From a checkpoint of a small transformer trained on Wikipedia.
Size: 12 layers, 10 heads of 32.
Training: a variant of SOAP for these matrices, 546M tokens, 4164 steps.
Each number is 50 + 10 x the weight over the matrix's rms, rounded and kept within 0 to 99. Layers, rows and columns count from 0.

# v: layer 8 attention value, 320x320, rms 0.101, rows 52-95, columns 40-79
# o: layer 8 attention output (transposed), 320x320, rms 0.105, rows 52-95, columns 40-79
# q: layer 8 attention query, 320x320, rms 0.0839, rows 64-101, columns 40-79
# k: layer 8 attention key, 320x320, rms 0.0827, rows 64-100, columns 40-79
v52:39 32 53 58 36 49 48 34 53 38 43 63 36 54 37 47 52 58 63 38 43 50 43 37 37 42 69 53 55 34 37 46 70 53 63 37 44 62 59 42
o52:36 45 64 57 44 50 44 81 24 42 39 43 49 46 70 48 61 56 45 43 45 43 49 49 25 41 51 49 53 31 40 61 54 45 50 56 41 50 61 58
v53:52 39 61 64 70 61 34 46 50 34 73 47 48 54 67 42 31 41 63 48 53 36 26 44 64 64 48 91 27 48 49 67 46 42 48 50 34 65 35 49
o53:58 35 43 52 53 43 45 56 39 61 65 38 45 45 32 48 31 54 64 39 51 49 40 49 57 64 53 74 52 48 53 38 48 57 47 62 47 71 53 70
v54:36 48 59 62 71 52 59 48 54 33 51 61 44 39 42 72 45 39 48 62 64 44 58 43 42 77 77 49 43 44 49 42 56 35 53 53 52 64 56 50
o54:57 54 53 59 69 33 52 40 35 50 57 50 48 46 55 49 45 53 46 57 33 36 43 49 49 40 74 46 44 36 63 43 58 61 61 47 54 60 75 49
v55:44 35 29 40 50 44 47 48 44 73 60 55 41 55 47 38 60 69 48 77 51 52 64 35 58 55 42 62 51 48 68 54 38 56 30 60 66 59 37 31
o55:58 42 39 54 54 43 57 65 67 71 67 37 29 68 53 48 37 59 34 65 66 55 52 58 45 50 42 40 45 26 51 73 36 46 56 61 49 53 51 59
v56:36 29 42 48 64 59 55 57 67 56 53 71 46 32 55 38 58 74 66 44 59 56 44 56 31 65 36 55 55 40 37 63 64 31 32 54 41 47 38 42
o56:50 44 46 57 66 44 49 59 65 61 64 63 46 32 38 51 36 50 56 55 49 74 37 43 67 47 42 69 51 68 47 68 71 50 54 38 38 43 61 47
v57:59 33 41 70 55 46 35 68 55 75 58 47 44 59 48 45 55 37 67 48 49 36 52 59 51 60 41 66 77 56 64 68 64 52 53 42 51 40 60 40
o57:58 51 27 60 52 52 40 62 43 65 65 48 58 68 41 41 43 18 68 45 45 60 57 44 41 61 47 46 71 52 47 49 64 66 69 51 73 56 42 54
v58:46 33 59 47 65 59 47 71 36 44 41 43 51 85 45 34 54 64 59 56 54 42 53 44 38 46 47 34 60 51 52 51 40 57 50 34 43 47 53 63
o58:65 54 55 20 50 54 32 69 54 40 52 50 29 74 48 58 49 69 54 58 50 57 66 41 27 42 51 39 52 39 67 47 59 46 40 43 53 70 60 57
v59:40 42 42 51 54 40 41 50 55 49 27 62 48 52 44 74 28 54 51 44 64 11 75 44 52 56 57 39 33 59 44 59 47 57 48 55 52 34 32 55
o59:57 37 36 49 68 42 47 17 66 48 56 50 44 45 53 43 31 55 49 55 55 36 55 51 50 55 55 57 41 43 43 58 43 42 49 60 50 49 68 51
v60:41 62 40 65 43 56 27 32 70 64 39 33 37 63 37 62 41 56 46 65 52 46 57 43 39 46 50 40 35 37 56 61 76 66 40 56 47 35 59 46
o60:56 53 52 58 45 52 36 30 71 48 56 57 51 54 50 44 62 63 54 56 63 57 48 45 40 58 53 67 59 40 47 43 60 38 44 60 42 39 57 41
v61:47 28 56 44 44 40 57 63 44 54 58 20 38 40 67 50 29 52 62 68 28 52 29 36 42 53 54 75 48 37 53 39 65 51 44 38 26 23 62 71
o61:53 29 69 50 37 42 34 59 62 45 46 42 59 53 48 67 57 60 51 65 44 35 43 47 44 27 31 50 46 60 27 50 37 54 43 52 38 56 42 44
v62:47 33 53 61 59 45 44 46 33 30 37 14 43 45 46 51 48 34 80 49 47 64 66 41 53 55 50 53 48 62 63 48 39 56 56 46 38 21 56 31
o62:37 38 58 58 55 60 51 51 31 41 62 61 56 49 35 45 47 46 49 62 48 66 58 52 44 33 42 67 39 27 57 61 39 37 49 54 52 50 58 29
v63:50 50 49 17 40 29 46 33 40 44 43 35 33 42 38 47 40 63 44 59 28 60 42 39 33 63 41 48 49 61 56 32 36 53 43 53 59 48 48 48
o63:59 64 30 48 47 49 45 52 43 54 57 37 48 42 45 61 49 65 45 40 29 52 56 48 54 45 38 50 36 53 44 40 39 43 46 46 58 39 64 44
q64:59 58 46 56 34 48 52 51 52 56 50 49 64 40 61 38 36 43 39 69 45 62 49 59 56 48 55 51 57 37 46 59 55 47 54 31 60 60 38 46
k64:53 41 54 49 42 35 67 44 61 51 56 51 49 50 48 43 45 39 41 68 45 59 55 49 42 42 42 45 61 49 44 29 49 49 54 67 53 45 44 38
q65:60 74 70 36 68 54 56 63 54 55 49 30 67 41 49 42 42 46 72 43 60 53 56 47 28 39 55 59 53 62 64 34 49 59 51 43 52 57 49 47
k65:54 41 48 59 40 50 53 64 42 42 49 51 62 44 46 50 39 47 64 51 53 48 57 40 56 49 45 60 62 63 47 49 41 25 36 55 55 53 39 49
q66:54 35 51 51 49 41 54 50 45 62 57 63 45 43 50 45 50 42 43 59 47 67 61 41 60 40 55 35 56 52 51 47 39 46 71 52 60 35 40 59
k66:57 50 29 47 53 51 45 47 59 47 50 49 47 37 45 53 46 38 48 54 57 61 46 40 59 58 42 35 56 59 47 39 49 63 45 58 57 45 61 63
q67:46 28 39 22 38 27 50 42 44 54 42 48 57 41 56 54 39 45 61 59 49 58 47 34 50 45 44 55 54 58 46 51 51 48 43 27 61 62 61 49
k67:62 37 41 58 61 43 61 48 33 29 66 50 47 65 54 42 52 66 56 59 59 54 61 41 31 64 46 62 57 55 42 42 66 44 42 63 60 52 51 59
q68:57 31 41 47 41 42 57 23 66 41 56 45 42 43 42 43 59 48 52 43 57 40 53 63 22 72 36 49 32 40 53 51 60 56 64 70 50 61 60 34
k68:42 48 51 43 54 43 43 58 40 64 60 54 57 46 53 54 60 58 51 50 39 47 53 53 49 49 43 32 41 40 55 55 60 60 51 49 54 61 41 69
q69:54 40 57 51 41 34 57 46 37 48 43 49 38 53 47 44 43 44 41 54 39 39 41 39 65 40 63 52 63 60 47 52 46 55 53 43 59 41 69 65
k69:43 58 57 51 59 46 69 43 57 51 57 51 37 63 50 50 47 47 63 50 54 62 42 42 53 63 50 42 53 72 40 67 51 47 41 43 43 36 44 46
q70:60 53 57 60 60 44 36 46 56 57 54 51 54 52 59 56 60 60 55 51 50 53 60 51 50 44 54 57 51 46 44 59 43 60 31 57 48 53 48 60
k70:64 38 47 40 58 40 42 56 56 52 50 45 59 54 54 53 54 46 49 47 56 38 52 47 53 53 49 53 46 49 57 48 66 54 54 61 46 45 47 59
q71:64 64 56 37 54 53 43 48 62 26 50 55 39 41 56 43 46 46 64 59 61 44 50 61 24 37 53 49 36 44 46 41 45 46 51 58 60 53 51 36
k71:45 53 37 59 65 52 50 41 61 39 53 60 46 48 43 50 42 45 59 56 46 60 56 80 62 59 53 58 65 57 37 48 60 47 52 67 41 57 36 39
q72:51 43 57 56 59 43 33 41 51 50 53 44 53 54 40 63 59 53 55 60 48 53 36 54 46 51 62 51 35 32 51 43 56 47 35 44 39 86 56 64
k72:52 49 60 61 44 54 50 58 45 55 50 43 56 53 45 58 35 61 33 50 40 47 65 36 43 57 38 50 62 52 51 53 80 31 58 62 57 57 40 50
q73:57 47 57 45 56 39 34 45 73 55 57 62 40 46 62 59 46 37 33 47 42 60 54 42 46 60 23 52 38 60 54 43 51 47 39 54 47 46 60 57
k73:57 57 55 55 42 51 42 57 43 51 47 66 49 49 58 48 55 50 57 46 36 58 39 71 40 60 40 57 44 63 72 47 50 48 58 50 53 29 41 46
q74:63 57 61 44 34 49 61 38 46 52 44 31 43 51 47 59 46 48 64 48 63 42 62 47 45 44 43 62 59 63 42 81 44 34 49 57 36 42 40 36
k74:49 62 74 52 34 35 58 55 53 51 53 45 48 58 52 39 44 59 54 53 47 46 39 55 37 58 54 62 49 45 52 49 46 37 48 53 45 49 59 39
q75:40 48 48 66 53 50 35 52 54 48 61 56 60 58 43 44 47 36 58 44 37 51 48 58 48 27 51 58 51 45 54 51 36 38 37 37 57 47 56 49
k75:46 48 54 51 57 56 63 50 55 44 56 52 50 41 55 32 33 38 55 39 46 51 59 62 36 48 50 60 57 32 37 47 56 56 62 59 58 53 60 50
q76:38 53 62 45 56 43 44 41 54 44 45 70 42 55 38 53 47 45 45 58 43 49 34 59 62 46 64 53 42 48 53 43 48 64 57 42 38 51 56 52
k76:36 55 52 52 66 50 56 59 32 41 49 62 37 41 58 59 44 62 47 43 43 40 51 60 55 55 54 56 60 48 57 57 36 50 54 47 34 60 39 41
q77:44 47 47 59 74 59 59 50 42 50 45 64 42 44 50 51 49 48 49 55 50 60 53 40 47 54 50 53 45 51 39 41 42 62 40 48 45 52 36 42
k77:55 29 45 33 54 46 49 51 50 51 50 50 41 46 52 59 44 51 56 38 38 55 49 63 61 48 63 53 34 53 47 49 48 41 46 48 30 59 45 58
q78:59 63 47 39 38 45 33 57 39 40 54 49 37 57 47 59 65 65 56 65 39 67 49 53 55 63 39 64 50 59 55 49 32 38 51 52 39 30 58 36
k78:45 50 54 53 30 48 34 53 52 40 41 48 43 44 68 29 52 53 50 35 43 57 42 55 57 45 42 57 58 43 60 40 34 64 44 57 33 37 20 57
q79:49 49 46 43 61 61 51 45 61 52 59 47 53 55 57 31 38 49 35 57 28 55 46 43 49 48 54 53 45 44 68 50 54 51 45 60 52 47 52 54
k79:52 49 37 60 57 45 43 53 50 68 42 38 56 48 56 32 64 55 54 51 44 49 41 40 56 48 44 59 48 45 57 53 46 55 61 45 57 54 48 53
q80:46 37 54 41 59 67 59 45 54 66 64 49 45 53 45 52 41 51 54 57 42 37 39 63 48 50 39 63 52 57 47 50 55 49 58 52 47 47 50 51
k80:59 60 44 48 59 59 46 44 38 54 49 45 60 39 44 49 50 56 63 55 52 50 44 38 48 58 53 61 53 41 30 38 52 42 44 51 41 51 39 47
q81:42 45 37 44 56 27 51 37 67 48 36 64 54 44 48 46 37 42 41 43 59 58 33 50 55 67 52 38 52 30 52 51 55 47 57 70 39 52 40 42
k81:53 56 47 48 50 42 42 37 43 35 45 56 53 48 56 61 42 69 44 65 52 45 51 48 53 48 54 37 51 60 52 63 53 59 47 48 50 74 47 48
q82:44 54 55 58 48 46 53 48 55 41 43 55 53 60 52 59 38 52 48 50 32 53 53 52 76 49 58 22 50 60 43 66 55 50 49 44 51 47 45 52
k82:42 51 54 51 49 38 50 50 39 43 48 59 61 41 42 48 49 45 62 44 52 52 59 50 60 71 66 42 40 49 43 55 56 44 50 56 52 61 55 73
q83:56 51 44 60 59 39 44 59 62 51 71 54 53 38 49 42 59 40 52 52 50 62 63 48 68 55 50 34 47 58 51 27 47 47 73 54 73 45 62 43
k83:40 50 59 52 55 30 47 18 49 50 54 67 52 45 43 43 49 47 53 50 53 46 42 50 55 48 34 50 60 59 40 39 44 62 43 50 33 51 64 39
q84:48 42 44 38 46 44 38 51 39 30 50 44 48 46 52 61 28 35 42 70 47 56 54 46 44 42 55 56 36 60 56 53 38 46 43 57 43 41 44 48
k84:46 51 45 53 45 60 47 56 55 52 47 48 54 51 48 40 53 48 28 63 41 57 72 56 46 53 41 53 52 49 54 59 55 61 42 51 62 51 46 53
q85:64 47 46 47 38 74 34 62 49 55 59 37 33 49 54 61 64 57 58 35 42 41 50 33 63 36 35 37 42 58 58 31 45 40 43 39 43 55 50 55
k85:60 54 39 47 32 39 33 61 43 50 48 33 37 43 50 52 45 47 68 49 61 46 53 37 61 50 42 42 48 40 51 52 46 44 59 49 52 44 61 59
q86:58 55 62 50 49 39 44 51 39 55 50 45 60 49 47 52 52 50 73 51 65 62 40 62 51 83 56 60 44 51 50 50 65 64 44 43 72 46 50 66
k86:47 63 62 42 46 36 61 51 39 59 46 64 62 50 49 32 61 53 51 37 44 55 50 46 52 48 55 58 44 60 43 58 65 40 35 43 60 50 68 51
q87:57 49 39 57 46 48 48 54 42 56 35 48 80 51 30 57 39 70 37 59 42 54 49 37 54 51 33 44 36 68 50 35 66 40 37 49 41 37 40 52
k87:44 54 61 51 43 44 46 62 64 46 65 46 63 56 64 50 61 39 39 72 57 70 57 43 44 58 49 48 45 62 49 52 62 57 55 40 56 51 62 21
q88:38 57 49 54 37 52 38 53 55 56 66 55 34 44 42 41 49 45 60 55 59 40 46 63 50 43 21 45 55 51 55 50 48 45 63 30 57 67 57 31
k88:42 54 57 46 47 58 40 51 43 68 35 59 53 51 47 54 59 46 36 46 62 50 63 42 48 42 54 44 43 42 34 46 53 46 67 51 63 55 52 61
q89:42 41 50 52 40 37 56 48 61 50 57 50 58 51 60 53 67 52 60 56 63 56 53 46 25 69 46 57 41 54 45 49 61 56 43 51 38 61 57 28
k89:49 58 53 56 48 51 54 55 52 52 57 45 64 51 48 74 37 55 43 52 41 60 40 41 46 55 42 45 43 59 45 32 54 49 54 41 46 49 64 40
q90:51 51 50 40 39 67 38 37 53 64 60 53 41 58 54 45 45 36 41 40 42 53 48 39 37 72 65 42 50 52 49 48 29 49 73 48 49 59 52 50
k90:40 50 47 53 58 58 40 30 50 47 51 65 43 53 47 66 59 52 46 30 39 44 46 71 44 51 59 56 57 57 44 36 58 31 52 36 53 58 47 50
q91:48 48 55 57 66 48 61 52 37 41 48 45 61 53 65 72 60 67 57 35 72 39 35 51 46 71 65 38 47 32 42 53 57 68 70 54 32 48 70 49
k91:47 40 56 51 60 48 45 63 43 46 45 60 44 66 54 57 56 54 70 62 45 55 57 43 43 55 37 44 58 54 51 52 50 52 51 41 43 57 48 48
q92:48 38 39 47 60 59 62 49 40 64 49 64 61 58 61 52 49 51 38 55 57 62 37 54 51 68 61 47 58 68 53 67 50 55 45 42 62 35 62 56
k92:49 54 42 44 53 56 57 50 50 41 51 46 64 54 55 55 49 43 40 50 45 63 43 56 39 54 50 52 51 53 54 52 62 52 38 40 43 60 40 59
q93:42 50 59 44 47 62 47 39 39 71 47 66 65 51 43 47 52 58 57 59 39 25 56 55 51 65 47 55 41 40 50 59 54 53 63 64 53 56 44 54
k93:58 46 67 53 63 67 53 52 62 53 65 49 51 49 57 54 65 44 49 57 39 45 37 44 44 52 34 36 39 65 50 61 42 53 45 56 76 52 50 39
q94:57 57 48 48 56 43 46 66 42 65 54 47 44 55 40 67 47 59 41 42 45 54 59 32 65 30 47 61 38 50 56 53 43 48 39 47 42 47 46 46
k94:61 50 45 48 38 30 39 51 39 55 36 31 50 51 43 59 30 52 53 50 43 66 49 38 46 39 55 49 48 71 44 55 50 54 40 41 51 37 40 55
q95:42 45 51 49 69 46 61 43 43 31 60 55 53 40 48 53 53 54 56 47 53 55 47 39 59 49 59 46 40 49 47 37 37 59 46 45 38 51 38 41
k95:39 41 58 40 51 40 39 57 43 57 50 61 48 47 58 64 60 46 49 41 39 49 57 45 60 62 57 48 52 45 41 38 64 60 67 53 46 57 50 56
v64:54 56 50 56 38 60 41 47 59 37 60 48 57 40 66 57 59 63 47 65 56 44 47 53 54 59 40 55 47 45 46 61 49 53 56 46 55 56 38 49
o64:55 49 55 39 34 49 49 44 47 64 51 52 27 53 50 39 62 53 58 36 45 40 54 51 52 49 42 48 45 66 63 34 58 38 30 52 39 56 48 55
v65:52 62 55 49 29 55 32 41 30 68 43 37 41 57 61 41 46 42 62 61 58 46 50 61 46 60 29 59 48 53 40 57 55 46 34 30 47 46 33 50
o65:53 58 35 56 47 61 39 53 48 44 54 49 42 42 48 46 58 60 43 44 37 48 54 48 69 37 47 60 53 50 48 33 27 41 47 44 38 51 48 50
v66:52 39 43 32 56 49 37 37 78 42 41 61 49 62 45 54 49 41 45 48 40 50 62 38 57 33 51 51 57 33 45 47 57 56 48 52 39 50 53 60
o66:47 45 37 51 57 67 46 40 41 59 51 45 54 57 43 47 42 57 66 66 79 43 52 56 50 48 29 60 51 59 55 50 50 52 57 34 60 52 46 45
v67:44 38 43 49 54 47 66 40 59 49 35 51 32 46 45 40 49 60 58 57 53 68 55 54 55 57 51 37 43 43 51 44 46 45 57 71 51 50 47 38
o67:36 46 56 42 47 43 40 45 54 60 49 45 50 57 51 48 56 33 61 57 56 54 41 45 37 34 48 57 49 35 37 50 46 36 44 41 56 53 59 51
v68:47 37 53 40 47 41 57 41 34 56 39 45 54 60 53 51 59 53 36 44 49 42 37 61 40 46 50 49 43 51 50 56 51 47 36 58 46 45 48 56
o68:47 51 56 51 60 54 43 57 64 51 66 45 56 44 63 48 46 47 53 48 39 53 52 56 66 43 37 53 43 56 51 49 41 32 39 55 60 58 54 46
v69:50 54 58 59 44 42 60 53 37 43 50 41 54 39 53 52 37 51 55 48 44 64 47 44 33 49 56 55 48 41 46 60 61 46 45 69 70 46 46 65
o69:38 36 51 51 60 45 72 52 51 55 52 50 38 36 49 46 36 53 55 55 43 47 60 48 51 47 45 46 49 63 50 44 46 38 44 37 60 39 50 54
v70:72 40 49 40 44 51 42 45 48 54 50 43 57 50 49 53 67 50 47 47 45 50 39 52 41 34 44 47 38 46 46 41 49 65 45 56 54 55 39 51
o70:62 48 49 43 59 55 62 41 39 56 33 62 66 49 46 54 45 43 42 54 31 28 60 47 55 66 53 43 51 46 55 52 39 40 57 41 49 53 71 61
v71:42 58 36 44 54 31 42 46 64 53 65 37 48 60 44 45 52 53 52 45 49 47 56 59 54 41 49 61 59 47 44 46 53 55 63 49 28 42 65 55
o71:38 44 66 41 61 52 58 51 54 63 50 58 54 42 44 67 65 40 57 34 43 41 54 47 39 60 60 57 37 57 62 44 43 58 59 58 53 54 33 38
v72:49 56 44 47 42 49 41 55 55 56 66 42 49 63 47 67 47 53 33 59 43 56 46 40 51 54 57 58 63 45 47 48 62 45 68 46 54 44 54 65
o72:47 51 50 48 49 55 61 57 41 61 60 48 45 43 55 44 45 37 56 32 44 40 42 65 47 50 42 48 43 45 41 59 47 48 35 61 53 54 50 47
v73:46 52 44 53 62 53 63 49 48 50 48 53 41 50 43 51 49 48 47 54 52 49 59 49 60 50 53 38 42 64 50 50 55 63 53 45 59 47 48 54
o73:45 50 62 46 50 33 72 46 55 43 52 53 47 43 51 52 38 67 49 45 40 47 50 51 65 50 64 54 46 35 54 63 56 47 58 53 41 52 63 57
v74:49 51 59 51 48 62 75 57 50 47 46 51 54 44 50 57 54 54 59 48 46 49 46 51 56 44 52 37 45 54 52 47 63 60 44 65 47 54 43 62
o74:54 47 47 59 45 45 40 47 43 50 52 60 41 58 41 42 26 42 57 50 42 51 46 55 49 50 48 53 44 47 54 43 45 60 38 44 52 55 44 53
v75:59 36 60 41 48 47 49 49 50 53 44 53 57 55 43 44 55 45 43 65 44 49 51 69 39 57 69 51 44 68 50 53 49 48 49 54 41 44 47 51
o75:53 62 47 44 46 47 56 54 43 50 52 80 55 56 47 44 44 65 47 33 63 50 43 37 34 51 42 62 46 32 69 55 71 60 41 59 37 59 46 41
v76:50 41 66 50 53 54 39 63 53 49 52 64 69 66 53 46 64 52 51 52 52 48 47 55 46 50 77 57 48 62 59 45 59 59 48 53 45 43 51 44
o76:55 41 47 49 50 33 49 43 53 51 43 41 42 36 39 35 46 52 59 36 45 35 35 44 53 56 42 55 45 55 46 58 23 43 28 25 54 61 39 50
v77:45 37 40 51 53 55 48 33 45 68 62 63 48 35 36 39 43 41 52 41 37 48 42 50 60 59 47 44 45 46 49 45 46 57 42 66 66 51 62 52
o77:45 39 60 46 62 52 47 36 65 64 43 40 47 53 57 54 47 41 58 52 52 47 58 37 38 53 39 38 56 46 54 65 57 30 46 49 50 53 45 51
v78:50 42 45 58 54 52 62 55 42 40 58 39 43 48 40 63 53 51 56 51 56 58 53 43 43 45 42 48 43 56 54 52 50 48 55 57 49 53 49 57
o78:48 54 62 45 28 44 60 65 48 55 62 53 49 39 44 49 55 48 52 57 49 48 44 62 48 57 47 38 64 52 52 50 57 55 41 51 58 61 54 53
v79:59 49 53 37 44 56 33 45 47 40 45 40 45 43 51 60 53 53 51 41 63 51 41 43 62 52 59 49 72 54 45 69 52 50 54 26 56 44 53 46
o79:22 50 60 61 45 40 64 43 51 53 55 55 46 55 52 54 66 40 45 55 69 35 51 47 61 58 56 59 50 49 44 35 68 62 29 48 53 56 53 49
v80:52 55 55 44 54 51 74 66 53 55 52 49 49 56 45 51 50 62 60 48 42 60 43 42 54 41 36 56 50 46 48 42 55 51 56 62 53 41 60 50
o80:53 50 51 47 49 38 43 39 54 52 58 70 70 53 47 60 45 35 39 45 40 43 59 47 50 40 54 52 43 57 36 67 47 49 54 56 68 50 54 41
v81:53 64 52 46 44 38 58 34 61 48 48 61 37 61 54 38 35 44 49 60 42 47 38 52 58 57 39 36 55 53 54 43 66 39 49 54 42 39 68 59
o81:52 49 51 41 60 61 53 52 46 62 38 56 35 47 51 57 58 60 49 48 60 56 51 47 57 48 58 52 41 44 55 37 39 53 53 46 44 32 40 43
v82:52 53 36 56 43 59 48 63 37 64 48 40 43 51 44 46 38 69 50 57 42 41 44 72 40 54 48 67 44 66 65 44 43 54 40 42 60 46 43 42
o82:53 50 45 62 57 69 50 42 49 44 50 45 49 53 54 59 48 53 36 67 49 42 53 26 54 54 40 39 65 55 51 64 75 52 68 52 58 35 56 64
v83:48 43 43 36 30 54 57 51 49 43 52 51 52 52 60 56 57 60 67 48 50 45 55 48 57 47 56 53 47 45 52 54 51 49 53 52 46 52 47 52
o83:51 51 46 67 50 45 51 32 43 49 49 45 48 53 56 39 59 51 50 36 41 54 57 63 41 49 32 45 53 48 46 47 53 51 47 47 52 47 44 29
v84:51 36 48 44 62 45 53 48 46 65 62 49 33 46 47 60 47 55 42 39 55 55 53 66 52 51 61 49 60 53 48 49 48 51 46 45 56 48 57 51
o84:44 58 58 55 65 63 53 48 57 52 52 68 54 54 48 57 64 52 42 45 41 42 49 42 48 58 32 52 46 47 52 42 59 51 38 50 43 49 59 55
v85:46 49 59 50 45 68 49 48 53 55 43 58 36 52 48 43 46 47 31 48 43 54 47 50 32 42 46 45 51 45 47 58 52 65 46 44 71 49 51 39
o85:68 51 61 73 69 44 51 44 47 54 55 34 74 55 49 54 45 51 70 53 44 51 50 61 42 59 52 53 42 64 44 48 52 36 39 57 48 60 64 59
v86:47 54 36 50 62 57 56 43 45 46 52 45 39 62 61 53 49 44 41 68 45 54 58 44 61 46 52 43 44 53 63 50 52 55 55 58 55 54 48 49
o86:29 66 56 54 57 49 47 67 47 63 57 40 65 48 33 53 25 42 56 58 44 62 56 59 36 52 50 37 60 46 49 53 44 29 60 47 58 45 46 53
v87:49 78 43 48 61 50 43 57 51 31 39 49 56 47 66 36 48 41 42 41 46 38 36 62 43 61 51 53 54 51 39 55 52 46 47 36 51 40 42 48
o87:41 38 57 47 42 47 37 51 59 34 54 42 52 57 39 41 55 62 62 33 67 46 44 44 52 51 43 61 49 69 49 23 50 59 58 54 31 45 54 42
v88:51 53 42 59 35 40 40 51 39 53 30 49 61 47 58 48 45 45 49 65 35 63 52 43 48 53 49 60 53 62 54 55 42 58 45 51 55 53 34 39
o88:71 58 42 48 36 59 55 53 35 53 36 45 50 59 55 53 42 42 51 54 39 48 57 52 40 55 43 43 51 59 56 63 62 44 41 46 47 43 54 58
v89:41 44 61 28 43 47 33 42 62 44 43 50 35 49 48 71 46 56 53 53 59 63 56 65 48 50 57 64 41 49 43 55 44 42 51 41 54 66 53 50
o89:35 55 48 64 60 43 59 65 31 47 63 48 31 50 46 50 58 56 47 41 49 58 46 66 51 49 42 49 53 49 48 38 59 44 51 38 42 54 45 65
v90:53 33 42 61 57 40 64 50 43 56 57 46 52 48 44 47 35 44 38 58 46 67 44 53 52 53 38 46 42 54 45 45 47 56 58 48 67 42 56 56
o90:45 56 37 40 47 50 41 55 66 54 46 45 33 42 61 55 54 48 70 44 33 52 65 61 49 48 59 32 57 53 55 58 46 47 52 54 46 53 53 52
v91:69 60 47 49 54 38 64 44 35 40 71 46 51 56 45 59 55 58 55 52 52 59 50 37 38 45 42 42 47 35 55 30 44 45 37 52 56 41 50 50
o91:57 52 44 53 64 55 48 55 45 66 33 54 62 53 54 58 55 42 41 58 38 65 42 56 55 55 39 65 52 64 31 56 53 57 55 55 42 53 56 32
v92:46 54 44 27 43 45 44 39 53 46 41 57 52 55 59 44 37 59 49 57 51 53 56 41 46 56 54 46 47 43 57 55 35 57 59 53 49 51 59 59
o92:28 32 60 46 42 56 46 65 52 64 51 48 64 40 41 59 60 54 45 53 54 48 38 66 41 57 42 50 46 56 45 53 41 38 39 32 43 47 50 46
v93:45 39 58 48 44 46 40 43 58 65 53 50 46 54 45 69 63 49 53 49 46 48 52 60 51 38 57 55 55 45 47 50 45 54 53 53 50 49 42 48
o93:52 51 43 43 65 53 58 51 32 61 46 39 56 51 48 44 52 34 69 58 50 43 58 40 52 46 54 55 51 42 43 44 60 50 62 54 48 57 65 51
v94:52 55 57 49 45 57 51 52 62 43 53 38 54 67 58 47 38 55 43 48 55 33 54 51 50 57 44 38 38 51 41 53 50 54 44 63 56 42 50 52
o94:66 45 44 59 31 43 41 45 51 50 39 46 53 42 64 46 56 65 43 46 51 39 42 40 51 37 50 54 51 58 52 51 25 54 55 57 47 59 49 35
v95:54 43 48 58 34 36 46 61 44 50 48 45 49 55 50 62 47 64 42 36 45 50 42 41 44 51 55 45 44 37 38 47 58 66 52 45 54 47 50 53
o95:62 43 41 49 56 54 54 51 55 64 48 55 59 39 49 48 40 40 45 54 58 55 54 51 66 38 57 46 50 50 57 37 49 59 53 65 40 36 49 49
q96:45 42 57 42 42 56 50 52 50 65 30 48 35 56 59 51 74 45 82 52 54 50 23 71 44 45 42 71 45 45 43 34 66 39 51 66 43 71 62 27
k96:41 55 52 54 42 72 59 60 44 50 52 60 50 68 58 54 71 60 49 51 46 48 53 53 55 66 42 53 51 52 46 42 60 42 54 30 55 70 55 58
q97:39 53 35 85 60 59 58 60 54 50 60 47 45 39 32 58 38 48 34 56 29 46 44 45 73 45 44 42 67 49 41 58 58 56 43 50 44 54 47 54
k97:47 38 32 68 46 62 60 52 42 53 39 44 51 46 49 60 29 45 45 55 65 48 41 58 66 63 59 46 47 57 44 68 74 51 62 46 62 48 56 28
q98:29 56 35 56 53 56 33 62 45 41 45 68 57 51 55 55 55 60 56 54 54 63 50 54 51 47 44 60 54 55 42 47 43 55 73 38 56 35 26 43
k98:38 67 41 49 47 62 53 32 59 48 56 59 42 53 44 65 57 50 57 74 44 67 39 42 45 49 48 41 53 58 61 38 46 44 48 52 54 39 44 46
q99:59 47 50 49 44 49 36 61 36 44 42 64 39 73 49 56 57 48 63 59 38 63 64 48 37 49 51 63 44 52 44 39 47 39 45 53 36 51 25 49
k99:67 55 52 56 41 64 47 53 54 45 51 58 65 43 57 59 47 46 61 50 37 42 62 51 41 43 22 55 56 45 38 48 25 38 64 63 64 47 29 44
q100:68 49 47 53 58 49 63 41 57 30 34 49 49 47 81 52 67 43 34 45 52 52 47 68 60 48 64 37 24 44 59 53 45 51 54 43 41 51 44 65
k100:55 63 52 58 73 54 48 50 35 39 46 51 51 47 66 71 50 42 55 32 53 30 41 60 48 51 78 54 35 53 50 53 51 36 62 59 54 58 54 45
q101:61 56 54 41 56 39 30 43 65 65 49 80 40 42 49 50 53 55 70 49 52 58 36 51 45 34 61 61 41 45 46 48 49 42 58 43 30 46 56 48